Weights of a small transformer language model.
Architecture: RMSNorm before each block, rotary positions, no biases in attention or MLP, untied embeddings, normalized queries and keys.
Each number is 200 + 30 x the weight over the matrix's rms, rounded and kept within 0 to 999. Layers, rows and columns count from 0.

# layer 9 attention query, 128x160, rms 0.0796, rows 0-9, columns 0-159
204,141,186,187,197,195,220,211,206,193,174,194,204,171,156,215,193,239,223,201,219,194,229,206,192,134,169,201,220,184,227,196,195,220,216,176,214,213,171,175,198,192,169,211,176,190,215,195,218,178,177,232,202,175,196,181,187,211,234,221,164,198,192,226,188,205,176,203,199,180,180,190,163,230,224,198,199,176,215,237,192,165,219,212,240,206,189,189,209,229,223,191,193,236,159,195,202,220,150,255,169,219,150,233,181,131,241,176,195,199,199,209,174,174,180,169,232,157,179,234,164,193,209,190,183,208,182,234,185,168,215,188,215,176,211,191,204,224,197,232,173,240,161,199,216,181,178,237,229,215,172,189,249,209,253,198,205,217,257,234
170,199,209,197,195,157,177,242,211,210,202,210,175,202,246,160,207,171,228,170,197,173,216,212,241,244,236,179,218,218,158,265,189,211,181,241,218,197,211,226,232,214,206,192,203,200,165,193,210,248,208,162,246,229,220,183,170,195,176,213,222,174,206,186,199,241,207,231,252,195,241,218,213,184,223,226,200,198,140,177,154,238,234,179,174,177,205,244,176,187,181,200,234,201,209,196,171,185,191,201,225,170,218,191,216,218,215,235,183,186,197,141,180,227,198,241,189,172,237,178,183,268,181,177,190,144,217,158,196,256,187,211,197,222,165,213,163,235,217,139,169,188,226,277,202,243,193,175,181,236,186,180,224,146,159,180,211,165,231,169
159,219,229,186,203,184,212,238,213,200,210,194,180,214,257,161,207,171,222,169,174,204,183,210,244,241,219,185,187,213,185,265,199,193,205,257,205,202,219,222,221,202,185,185,207,222,170,202,181,247,206,166,236,225,213,186,175,165,153,185,204,196,184,198,193,233,199,229,233,210,250,227,230,168,223,220,175,175,146,183,153,249,224,179,150,164,237,248,183,175,191,196,246,211,221,210,182,191,205,202,247,191,229,187,187,245,199,228,203,158,215,162,182,215,225,254,188,175,201,161,205,238,177,160,186,145,227,158,189,252,209,207,185,229,171,203,179,234,190,141,165,173,228,254,226,220,193,190,180,231,180,187,216,134,170,206,197,181,217,175
214,235,201,223,195,193,181,204,185,212,210,211,210,207,231,196,210,184,188,196,199,201,213,220,195,224,181,187,195,212,182,163,200,170,214,190,163,214,233,235,208,215,203,179,197,185,182,192,177,202,222,193,203,231,175,194,210,212,202,193,242,182,197,187,236,202,235,200,200,192,211,199,229,201,180,187,208,228,203,182,202,227,181,174,168,235,190,205,205,206,191,225,183,202,196,224,190,171,210,168,236,188,243,212,219,221,197,236,201,217,210,213,203,206,213,228,191,219,195,165,199,207,188,208,217,173,196,173,197,220,190,208,219,239,199,194,172,189,190,171,229,177,238,202,178,208,212,169,169,176,203,219,159,220,164,215,203,200,209,201
200,191,217,210,196,189,179,217,182,255,172,227,179,206,234,120,199,202,249,172,182,191,221,218,227,204,206,157,203,198,189,223,197,217,190,205,150,190,225,235,223,199,192,211,215,213,155,184,189,223,229,182,224,242,180,201,179,192,196,191,228,168,200,178,204,225,251,212,234,201,232,229,240,169,235,217,206,200,199,196,185,229,211,186,177,207,191,249,185,185,156,179,229,247,232,218,147,182,197,204,257,213,241,182,221,217,190,235,197,190,213,188,186,212,228,247,186,177,223,209,218,251,181,194,186,162,239,153,220,247,212,221,249,217,176,208,162,235,234,155,187,199,200,242,191,255,188,160,174,201,195,175,209,173,166,195,212,204,214,187
210,235,199,243,197,191,236,179,189,219,212,207,223,220,179,221,204,215,158,210,182,222,212,210,187,223,178,198,184,195,188,171,212,206,197,174,191,204,219,220,193,216,249,199,191,192,205,193,210,200,202,220,202,184,203,197,178,201,236,182,222,192,202,208,210,203,234,175,230,195,196,200,211,198,162,173,219,190,213,170,197,195,190,207,207,209,187,176,199,203,188,223,178,171,179,206,197,167,214,152,200,190,229,191,228,196,219,227,213,230,215,207,183,194,183,218,209,226,230,200,205,169,222,238,231,251,179,203,231,199,169,216,203,217,199,222,208,163,233,186,256,169,193,196,182,226,241,140,200,164,204,228,195,216,182,210,208,170,188,194
136,157,236,192,194,164,175,232,221,213,188,180,163,186,248,174,189,177,191,175,187,204,177,215,228,241,247,201,203,240,196,251,209,170,213,242,233,181,189,209,227,213,183,214,199,219,175,206,203,260,193,175,186,224,250,192,169,173,149,215,195,195,183,228,205,215,207,198,258,219,239,232,228,133,203,215,133,146,146,182,170,256,177,182,150,147,246,223,163,196,185,184,249,227,226,184,194,197,236,165,232,203,219,200,156,241,184,217,217,155,182,190,183,183,216,240,169,157,211,148,209,230,195,182,183,164,208,179,211,250,197,210,216,149,206,204,196,212,188,193,159,186,209,243,212,196,219,228,199,232,234,196,225,128,213,198,189,205,181,156
201,266,185,206,194,199,204,225,190,193,250,187,191,197,258,161,216,179,225,198,219,200,170,185,262,226,203,179,177,220,158,196,188,202,205,254,179,206,218,191,194,195,167,186,232,193,177,188,204,205,200,136,235,245,206,196,191,204,150,166,230,204,200,179,202,226,195,226,178,215,240,226,244,185,206,205,192,239,155,179,182,223,199,187,148,172,190,216,175,174,186,216,183,221,220,220,186,192,180,187,220,199,234,180,196,231,191,249,221,205,194,173,240,184,221,202,155,221,227,188,206,242,190,163,209,158,208,139,214,247,221,259,179,240,168,189,178,198,198,183,193,159,236,254,202,206,213,182,183,176,180,203,178,196,133,194,198,196,223,160
210,210,175,199,217,207,236,190,188,165,252,199,236,209,163,275,199,230,137,234,234,253,196,199,193,204,176,226,187,183,200,134,215,191,205,158,231,210,184,196,170,225,251,156,152,200,271,195,222,179,178,221,194,162,208,197,217,196,244,217,215,212,192,227,212,182,194,194,183,193,173,152,163,226,156,179,210,178,203,194,197,151,193,239,229,207,198,158,231,227,222,241,138,142,149,185,214,198,196,191,157,200,189,221,198,161,210,195,221,236,205,227,200,196,155,174,238,224,204,216,185,144,208,198,217,255,158,221,209,140,186,182,175,222,197,201,227,173,182,225,258,197,188,140,211,171,240,176,225,181,182,239,191,261,216,214,229,175,196,222
218,159,214,188,216,181,205,190,202,145,199,205,198,189,221,217,198,190,210,217,200,199,182,180,187,196,202,229,203,199,194,214,197,187,221,180,216,221,183,182,200,218,185,200,212,202,216,184,192,213,192,214,187,180,196,198,205,226,160,198,167,227,182,192,172,178,172,219,153,200,189,192,185,201,193,224,183,168,238,194,206,177,227,184,214,234,175,182,210,220,233,200,198,165,188,211,242,222,218,226,150,193,159,224,193,185,166,168,197,194,155,220,214,172,211,139,207,176,194,190,198,184,224,169,194,181,177,205,180,186,215,153,192,169,224,171,213,210,153,231,175,240,209,169,215,129,207,274,211,195,195,179,199,219,224,195,199,192,191,204
# layer 9 attention key, 128x160, rms 0.0756, rows 0-9, columns 0-159
230,216,197,172,215,252,206,196,220,256,149,213,210,241,177,160,187,231,193,154,256,181,220,202,202,201,174,183,244,195,178,165,209,221,163,217,220,221,126,182,200,197,194,215,202,226,174,168,170,201,170,254,219,178,182,233,213,196,237,219,217,160,230,231,205,173,254,194,213,239,201,217,182,197,201,223,211,211,237,201,216,152,221,239,237,201,192,152,250,187,200,216,206,221,159,208,172,172,187,195,227,184,214,199,245,129,291,148,197,196,219,176,172,231,197,173,216,208,178,247,172,156,246,213,218,254,203,237,179,173,224,216,136,175,244,195,260,237,198,202,239,151,177,168,230,171,218,216,214,196,225,212,227,231,184,238,188,221,179,211
192,201,190,209,192,203,215,219,177,156,202,195,223,183,194,173,178,207,245,216,226,227,162,205,200,189,181,208,195,192,182,181,218,223,234,176,228,201,204,169,173,209,191,198,188,183,210,193,202,159,193,201,159,212,209,193,209,200,226,185,191,174,196,192,188,186,194,206,188,206,187,189,194,231,202,170,207,191,207,222,197,203,162,211,187,204,206,196,204,192,226,199,201,222,223,201,215,209,191,215,191,223,204,217,194,185,216,217,185,192,210,207,226,180,205,198,181,198,163,205,189,188,225,215,180,194,188,212,206,196,187,182,225,203,193,184,206,196,193,207,197,190,221,193,211,220,204,202,201,197,194,209,178,201,225,214,207,217,181,198
211,186,201,209,178,174,217,208,183,140,203,179,200,165,187,192,185,165,240,242,177,237,165,199,198,200,214,204,203,202,198,208,184,199,235,189,212,196,227,196,189,225,211,165,169,175,200,212,191,190,217,183,180,194,193,164,185,186,201,171,185,212,168,163,216,215,180,204,167,181,184,187,195,220,183,187,203,179,198,191,182,219,191,212,178,215,182,207,175,200,232,180,212,175,244,203,223,215,235,197,190,219,190,215,176,217,171,230,176,200,205,209,214,164,206,220,175,192,216,196,235,225,193,209,176,163,181,207,209,217,165,198,205,177,173,209,202,192,215,202,192,222,215,204,177,225,202,201,198,186,194,190,176,199,203,189,209,174,178,158
178,229,207,211,201,186,198,211,181,166,247,179,206,188,207,227,221,193,194,216,146,181,198,181,204,207,237,186,161,210,191,231,211,195,207,204,198,204,238,194,187,191,200,200,232,180,219,246,229,207,219,156,181,226,237,171,185,200,166,173,180,227,186,177,202,222,172,181,188,196,192,184,209,211,196,177,208,159,171,191,200,218,188,186,206,185,213,230,167,182,192,181,202,185,240,188,235,229,205,198,164,213,195,185,177,255,136,241,207,191,174,201,221,180,220,200,199,196,207,132,198,241,164,171,183,177,211,153,203,210,198,190,235,210,191,213,161,188,199,197,169,233,224,237,170,246,181,197,188,198,204,165,207,179,193,169,213,175,200,188
197,231,199,189,195,201,187,223,161,139,224,213,196,166,206,189,199,121,232,199,193,217,193,179,236,210,195,179,172,225,192,214,208,180,222,170,186,192,216,165,178,183,168,189,215,133,218,227,223,161,196,186,160,210,211,145,194,187,174,170,194,201,181,174,199,194,192,206,164,202,181,183,198,245,171,207,215,181,153,165,215,215,184,198,149,205,222,227,148,201,235,217,220,189,228,220,243,177,204,201,161,200,207,205,184,219,146,210,185,194,168,203,258,192,231,214,166,195,181,184,236,246,204,194,167,177,189,180,203,203,177,152,157,208,191,209,189,219,185,215,153,224,224,218,182,199,190,223,230,205,163,177,147,211,184,193,187,204,203,182
180,171,201,186,233,221,159,175,176,190,215,187,195,216,226,221,210,215,170,217,195,190,199,190,185,189,242,217,181,206,185,205,192,196,235,239,159,196,218,215,221,157,194,212,212,230,192,217,234,210,209,161,224,216,208,203,220,224,163,208,153,203,177,195,186,187,174,174,198,173,197,180,216,208,225,214,187,190,188,199,207,223,218,197,214,202,193,211,198,234,152,207,206,197,201,184,210,227,168,220,190,232,209,194,193,227,153,202,196,180,192,218,197,217,194,199,221,193,198,169,168,237,193,178,194,202,187,194,188,213,210,208,240,195,168,203,170,232,192,203,182,242,228,211,184,183,206,224,180,197,173,175,217,211,221,179,224,194,211,207
189,199,206,233,204,179,221,217,198,172,197,186,211,171,203,220,190,189,256,247,183,209,169,204,183,200,202,177,189,223,238,210,188,180,226,199,237,186,221,213,193,219,201,180,167,200,189,204,205,199,222,180,209,218,195,188,204,200,198,203,171,233,176,176,192,217,200,213,202,224,231,192,207,217,173,168,218,180,197,197,164,234,213,200,191,208,208,221,173,218,206,175,192,160,244,236,196,219,204,196,187,226,217,225,181,238,180,231,188,186,190,206,213,173,186,227,211,201,207,194,212,219,188,211,173,157,179,189,190,231,187,172,212,204,180,209,172,191,232,151,203,221,216,193,197,231,194,186,211,202,203,221,159,187,182,191,234,184,180,175
174,200,222,198,198,168,191,208,174,169,268,169,176,168,182,193,184,171,214,238,167,215,182,174,211,223,218,194,145,218,197,226,195,160,221,199,188,212,249,218,196,223,175,199,202,179,213,242,208,226,239,154,133,256,213,204,196,183,188,198,179,215,188,135,192,220,189,184,203,163,214,187,218,201,194,160,190,187,192,174,210,228,216,157,191,175,244,234,176,186,201,183,220,191,250,215,215,199,195,172,192,199,198,183,156,266,132,240,221,213,162,225,217,209,239,200,208,197,226,179,219,240,136,192,178,192,217,187,208,201,191,173,231,200,158,236,146,190,218,178,195,240,220,199,165,232,196,176,214,174,200,251,203,172,201,159,225,164,217,173
215,173,169,235,204,211,217,178,233,276,154,203,208,247,187,252,198,256,156,218,190,188,217,223,195,189,213,221,226,176,198,172,189,240,182,219,206,214,183,216,216,186,250,211,200,273,193,204,185,200,179,254,247,193,200,230,249,204,221,214,206,195,205,241,191,189,192,173,242,188,205,207,201,161,222,193,211,246,217,230,203,184,188,210,223,214,179,155,224,181,168,207,144,215,176,183,155,216,196,206,228,200,198,198,193,153,243,198,194,203,233,175,147,185,178,172,225,233,233,199,181,149,203,189,227,230,236,194,175,211,208,244,227,210,221,160,228,176,239,210,216,174,157,172,209,198,180,196,182,204,218,192,246,178,211,195,213,206,226,233
205,214,188,218,164,180,191,198,218,226,191,207,203,190,166,165,190,215,196,189,212,199,203,194,211,168,180,182,228,190,203,178,201,204,173,183,226,204,173,210,193,214,221,230,207,201,213,183,177,183,219,198,210,214,202,225,179,171,229,193,224,188,235,209,215,218,225,227,227,224,202,213,202,187,218,179,193,214,238,254,198,204,174,194,219,185,208,186,215,182,223,198,201,254,182,184,190,190,218,190,207,160,209,204,197,151,250,190,177,219,219,161,204,191,197,172,186,202,188,215,210,188,218,220,235,230,257,211,215,174,219,198,190,228,228,211,228,188,209,185,215,182,183,189,204,202,207,183,212,229,211,230,180,177,201,224,176,212,203,206